config = dict(
    d_mlp=576,
    init='normal',
    decay_shape='linear',
)
Each number is 128 + 32 x the weight over its row's rms, rounded and kept within 0 to 255. Layers, rows and columns count from 0. Numbers have three digits each. The size before them is the row's rms in percent of the matrix's.

# layer 5 MLP up, 576x96, rms 0.215, rows 102-169, columns 0-95
146:150082160140065127128138167118092137141116153077168093191127113115127180121079148088155134080184138115177118180062152123129139124128133122168158131133149102133105105119161117097156155118152146086085151117169104153102155125066066114203124121093207087125138168122123062088104162089134101110
108:170080108117134129166117134104133122146183111149155100095095102121135103086137118146124162127109132108164126139186101136184113160127137086157133092090166168080096212114161139101170168133152162157120095093125153108084145138194110051107055124086130158110051075098150109104100123083102157145
085:146078112113131143085093108141173125105188135151146137169021110112181113129104117130120138105073185088111157150122110112111104129068128132067097166108141143063103128124156131116151175174121144106142059109143140135139125154122165114084103191055203146109127111168103094085107133132115149117
100:160190085123164142094126131153122109138145145122151093134117147116097070156099162047140094114127107118141088072150121137121141149108085133045174108155152167102119132135131111143140070089141130134129104121180096134119153113106176141082110168148095144113029098171102178127105155109080092206
094:096157149143123096068141107140127219108178137176108140146158096108119148130144134090145134161119148097151097072204148146096078169105087129160137104148053148108141128117150110095185139109146167149079146155128104112115122066093091139150177117177097157101098086078160126175186139125170105134
084:153088109114135106194113150125089039079083103095155137176111131102129070112097193163146132131121125139119111152164077120132138127056114163111158160156228117171084177122158143139154097144131112150118120130164116072198109137182119164094091098148130140115098136134118131120109107145107172166
138:193112188175091145126105123181150202162161137159117085136136127096122112071114125118178097079107121124135151076099117171099181136088104167127140072186190154075102136181131103066107101111109112155147124084089150149110114111072109175133108125131090170157109120161124153147101155121158168126
112:147073096099103129119050146129164153121096165086070068197102162063104074125151182133130092131101123130133141096106134185146125126162162099133160195102116109138083154115122174189158073127090142152138147077173112160108122110126139102127103096151120171141100115183076135114139141103122102174
093:062141156141087107143115095114164106109104089207142105114090101081115128098103118112077147129122081132170146137080123105065141103114103115131087164158130143100082153126128118112108104097134142182071162093144184139124063169127080071121141153136055145121103150121160085183171099089076111100
122:149146112142117128129104152124068167131138182112142092109101114154093165107132078130126125076129127102140166166174152102096147152123141139158145178139174148090158117112127110059112103046108110193127139095110144079146112188162109178129097181156119101055151177204165115139088173122140125175
090:093136128162140080171144112088123079166092189101113090179145183130138135174131173087097102125118116122118141140138177145224098110178173136170181106145163140143077099136170117151108132171118167137093131113133099099124151090138107117145173094102084088093138153084059170139130161103164078132
114:173130131187102076137104149138169160109153105118107134166143192087163124127125145138139100127077160134102131047112126180178135152068085152142151134170156168152121123112106142139137144182084144121096147146121108125205152143141075119118186127133151195132170176094163164107113162080129058159
103:133146152112053153183132148107094116204171104133111121127153137121130075105166076132114168167064137128090194171084175121093123123091098139112121158188159068130104136140118096110100071166150152136137071106155084095096164062180112093099104101111137067121135139137147120139150129102105128108
097:189048176058077146142106142136156090104119111143104130123161166143102140152141151069132133158134110139153137091121167078111129140096165104116102139087194131154154114135081121123082120178106195138142166089161103148129117064132084166137053130149162091099143137045095094135131138110113104120
092:061081165111118132188089159192149094087163091123180130124102103169087091158135147148128078180109142165157185123174159068167122159110124159131141147095092081132083148150162108118182127142121132120185111066153139134187104119102106118145099129152135106118063125139102163092140155143109103072
088:134140195117172112088108103173145151122113206085148098145077117126191118107134179137159115128050186135117158093132147211086124121123231062095146131173141130153118148137137114109105100097126184163131130133171116130138116097133147132082113105092139169113120132092125079102124144097127167121
081:116144088116117135086117138100075128108109142073108106116090179166188125144106186178107167138130136148158110141216171095131108146148089095117130112075175114135069154150140135131125181131052096100124112137114123130185093152154107140125120189125135107147030148118118062070116133155126136136
092:141111173111132192138147064124133089155179149149138113195123152128141079105143179102105135196150082117125121134123108125160102120132051092131085119135065088120092148093110112149147121141081131155099105050150164155106099130192131140184134116130112147100142090140104118113138077107109213182
124:154122071107060205126157167191129124142180103166096133115148096123103140131134166126130156142108155084030166135138078141143138154135127125120155134116127112131117157105159115074161176075166154061134131137168173120135094151118157170072120053190119104149112147179152148121103154117135138103
111:090190134105143072147139161184124145167112151151135156119131189147170081165105138118137116151072100065122122123127186150169135058128092129149211173110100126103115158171164140168089145077123083118110092107152209134137125198111151121142145129130167155121090117161123138112146185122096142111
104:128100149140047137164137090119109092121162114098150101177088095137117092136167143109112136103094087130119102178118145138160194179141151155145210087089124158102138092099121125118172120043175129114159109103109087105108160121073204114110105109195107124152111136158136104183157112174111116115
107:182082099080099132112091147132146149186156130112139131142183108146127161095158086154088127082077118085097087087134161213104191135139175157124159166108139111149146169151117133077097118130126119125134159124131084092158112113122152190158148178124079185078111148160095094134120121106180128063
094:124106106101144124199080183144158129142082144111103116145171101051055124121089095121074144172120161107097118110110158105176142115126067081097114175150086225111140103105076139082157151140105111138162111107128119153135167129134126114112085155127132152097152123143080107141175139167070145083
097:119178135095119086123139102139120107103150077127108107158132144119207135058090121142145125099120113164080114134094178149183155155178090136113113132194113136161094112136142154122129092123133127162077056078146070102146129135126167067143139131094180111168150056165175158172176115143156169122
094:069078153101091100149135125153129157102187124080081106146092079140111131101143156118134101160164233113118128145151100060133131179130155158134106088109078104156100103094128122181141146145164100102129101120159144127183137083101060157115157137162163175145120084112089131094173174122159091124
092:149196142045152097121130108039129130150138086162098094127126123105118116115130052174147109138144121131114174118163155120189122151132095102167190167084192113114178103142126110128106185148126104108131135163145106109131116131069133138100179041143110108123151152104091109083177151105160139132
098:141161149134169124127198115130171088147142139136147104068128125123097132106077062168163061100195107083098094138171133134108171099158166132141123128156176132103110160145205120159089162148131155166086098162069159151166112120128131117128129138073109139178070089134089157132145155095116137067
116:158121144161110157059140066190102129157165106152073129145116112134116111135135126101143167170132098128108120066174145147091112087172191137148150119177136122150125138111195123181146112106059085109095180134101129145105157110094088110123232056166110159103132136113168147156127132120130112147
112:125129114152137157099156040147141165186163161153203110194133072088112148154125199088094135092091103105191150111130181108103092152133151059161154107142120144160148124125119155123132137102122145119103181098166180154082086147207121139141160104118129148133149164173082125117123112118147110136
115:169133097089138113146152122089155170135111138145071104131142138113140113063145091142102130162137093073106155180142135138190097122080162135105153102155144116119140185124137143223140156133143111130093156130090161069087155134159126029153129147156147113143086162140091097203116102082086146091
089:119104126130123102082212095107107085111098141148115090173089104128104147151110069148115125170161165063098160127135219148096147116124062135139109160097129159169143110105107063074169122117126175111134144108121134109130105123124128166180140108107130112183136064140139169175158093077135084175
098:209102141122109143141097126105055143109107134122174163175092159197093156091115175098154181055132167116117166138124143169065130091078161151179099069164096108123174113134159098086131188137146127143103157122103131103164103121113145176158156088129140158144112144105121108106119119117133107196
127:147132108125049087200120211175110105135141091070124115104190144142132147129149141119150142119145121109151165135128125135117134160120111212140214116144134146174172151141079074142178102124129154124159194109146104110120100125091090144118112112129140162118099117105104108178144067058155093113
106:174131124161157101162105178205160128135195159107097147116105073165110139168083097072116128173162165095076125132149136076144112137142122088124122102115081119111086164077132130134126117102116122196141085146056118084180104092110160133152096165107084136106139122159140222144143146134132153131
098:137127104141159163069146167119169140145125105142067129151100150064154154130112212173086177095114160097107126104094163217086124091115089112127193140108133098143137129154172109123107124200156157126098099110166092096109151134095148116122106103144208166133113106153070146107167117157128102152
096:095099117127092152156171128136073124134138141112141069186145180170135125169101080086157167124130182072147113088108124175104112156164129110143068107133190145117157148114111112151135084116170100068150102120163202144157092130148212158112103165127113177071131122157103137100153111114085097097
114:166073114161086116123139058108186152183184121082168074140081173143117153142191178107120115148121218121136127130063107126147136113083155167096097099131118138158117081148103142163103090160142151083110082103148165094107099139113144179057128145152124092159107151134133130138106095118117156102
090:139132108141142150143116086108162116109136137130144114158152098207159115169162082093182123053191145138104062151116136173136123172116087114172092132135168129127161128135113146101143172132076120113138152167153196142113091062145097091117115102184123143130103129080091072156078184066129097124
098:171140115156113090140158108147139145174127145127075104166080090125149152157153163120148090079153129108160146081164154091138087121117132175062109142156131057078200129108152128062155179120094136146161155142126149139179105177161197143104150133121134143115134094072108104164103104136059120073
093:148078137110107165172108189127118144122100174096161119136120132128131127129153112148173152113159080077155165163108111105139125223121172093103144160141164099091136114134137084127111154133167178154125110032136117113128131098076125127194068174158166117114074140117089115082108136089081082165
096:135144116114140157116151159122172089113094122095133125132137130174092124053123150135119108218106124116157122172169067208162103162164115106117114122170151127139043123114124104074150144120193112123166154186143103129158146150125105101138060179111127085104076118151131102116132177174118186136
089:147122129156144087126138118081131089136131152104113126081091100115210092118119140142222082115143155107059117133139112141170146133117092165112139165114107098108129154096160094119089151095126167147108032149118088162128126135134128118066113123200180070126082104166166179166169161121133140129
064:111127124109036096164120102092092136049146144134087154120152074167129092124100081157092177121140096065130108154140151130133105191120144077110123104131141118072143166100109084148105134081107161091102106113133132117119160098155125108073100094153110052170124180127144195100115130164131130075
099:139040146117086123149159155092136065098145147146112131102106136107168072121151151147141136145177126148113138161069096119135073126164100128164130126083148109147065101115151189110126093127200134143028116101139112188154148184103109122106092077140136134134109072183149135128142131139133098181
082:084173181196159142108094122205074077171119098110125139128098147146110165161094113162104137070183151142158136120151100171098110184096132106093119114169119157113105150152130129159145124073122131186129144085170131181178104151125149122188096148103107138156080154123121156138115159118105100046
099:102155146108122102103112128174161151099118218124100100158140189165126190138132089113134152080141031128084143122058174149194110111078088120102132120095147113177120122080149108090109147124109117164086176181121138128145126149071142146136129111152113134082118166131127115140071088115094173146
073:161054109116143129090132124085149128145049176107135150157125134130102081095151130123131076095150062153135078113163154143146166106092123149123165088165114057128141095148134118194184114110164148137114105137121105111186132148123140074142131156079134158124209086124090128097164132161059133169
078:176099133116133106155152165143130103153095076187133170111132135161223168053184068130087092115171099120132143115109171135105072149099116103122125124162160159164157095149145143139099094130057117152112093123219170088131117114113147191133093106139130145167170087119137125094145117122144121142
126:115136155140118140125075133153129111094143125071172082143105118171113126097124164095093122192154116106145118099113149124138136050160144125137166156100112152134113112063175138107147177114068101110127126105114113181127094143141103136129141209136158062080134118232126120139084167083138174188
086:139107131126084142120136149076114165140152064114072139117076126170069164108146207073100145139161113096146193140138152113161179120145098122077167156121118067141137128108087132107119065170126119140115168082195153105148161122066100095105169128146113111099107085165140130126113086151153145068
111:129139115136154107113116181109130158110117177052110180132134142123137137121123136122117118085099097103109168151164195192187147128149169092182122140090137168140101134060089127146109069108089115159127162180118197110150116082120161132141153188099137136051091131162161168139130160121115172074
099:103137164147119160115170156104110104157155165074107169123089140160127106135114146096118130176108134146150128117098192200099179178144133081137179178138147138116182155095174181155139117090115144061066067093137100121116109127135129122165116194188145179124103112125150103136061168101152104123
108:141206098081115148174109157184131147109135163161162139120096099141133122136121135080168088179148151139120142124112158067136175108078114181143083177150118080077141167139109113106111226079103166131093124099141118174141107187117124084117079131158159094161132103084120135130168125100112084157
093:146130110116088202137139097173149153160128122155129108104098121091122154157088138158040136212122102153126119115110155163178111147101145087091181135186126137160162129146079131112144087118144182118165174118117143051152135106162097115111203099172178154185120118166105134130100087113097124128
101:112124097157163116128068171130170099101131145053142145114116106139086095085176132119171075114124099114078127178090130101087201100140090162160110125171104146121151171113118125107131134150180183153136120083138116119219133142117102115147095137151151184135098203086113144154139119113161108060
113:107130131116082095160138162179176139158129149143095125127123137122107137106172158054153178158123077213164104120168165131183132140128126147088141102168071146055142130087149151131129152120115081139146129123091122147143078138182207090095099152126159158172122125139129093088140157093121103050
111:179140116165147108111035057142132088163163154115185122120164116140139119130150142094116124080082094104168132096108179117145158117065095100143057113174163130109137173131110109110121094154066089131133157116138106096105137140061128122151161160082154150145118146100159080181114170126136186091
094:170094084150168179152143116162098143089151150103117149154139018214122202157103104145113128176139171077088157153135123103132195131087128132104101107170124142151126148116139077136147113144151146193110110123122160121123100148124087147123145097181126126131158195096128127133182088149104154166
092:110117166143128151120127131096107128147096165159141108136170109123087096063134167143143067118098200089162146169056120167183139156190081126084164182204106121085107114133082181158143121154146116102097110066142130126180079168103110136121165126119110151104120065109107139171157108134136119139
088:184154140144148095122071116089192104218129183120138146093145107141053114130119175111119159116121100082102135144121169117106082090114144124114159143168066077103106163122174119181158100075159142142105090150137124125175163127121121204156128137128142163102122157127141131079177119188095136167
089:174124184163169112108113119112097170131111145123121074114120139121187121082166144099125123140141080134096081126156120146170145153134080086133186178124110146126132176130189156191170063159128074189118169139122119108128102114172063131137137154164085099176162153116090081147141131185116160176
101:151173121075068162141115136149166155131186115089100092144164112123095106048076152148110081159111126184170136155087116101110148119118133144143120098107101128166147143129098120160124098138130126116168125095145144092177155156086111063099171077247117116116153112103109102154096104167106079131
121:073101109061129126143118129161162132183125152091157097121154143074116081133105125167090183155061173139143150185146167174124155137130093126105193158059156134133099159115073180115128113099141074107120149074101091143157144129140100129081156172169121114114121082169106095153139135083132093171
101:166184098092106096111130119088090089126179151121109145133070054118187142113093089184120163101175097160104178102176153082126073134150164147129129123164117144194107118156165093080181129109153127130130142144144072135091145062128114144124131094080126135144072163110121097161136108073114163141
098:175139111078095150117156141094094102099089151121158095167117147195159097149144159141187138113131112108121096119110145144175116063162115180145087031129135142170100098080138116123086151111068116117100115169124137187136123106141098127062127094068173172133153105131151132110135053138119154090
097:073144179172095158128103115103129142121155148117114116165136205096130044086138141135112094145069141069104145160119106142138158119130134072132133129141161163081139155154150167106105153102173168068134124152081193146111103175149129138044104128122095082114102132098142155205139116085124115092
098:160163155133113128133112131090132148128125085100095075170141123132109115128152119121119166111108116153150148060145147104151118162120106161191139133058160081140170148139086163132118040192129134104118146092096072053145108071133084170124108135173085057110140165136131084138147096120089062117
111:133127144156150177119107132171145089174113137124065105122154161131089134138124083154114147122083108079135120191098097176131090127098107054119126057092139105154088144172083133206179131117148085152108103150159108052115167111149163135155158092212119115119137137161125131073131156121136080138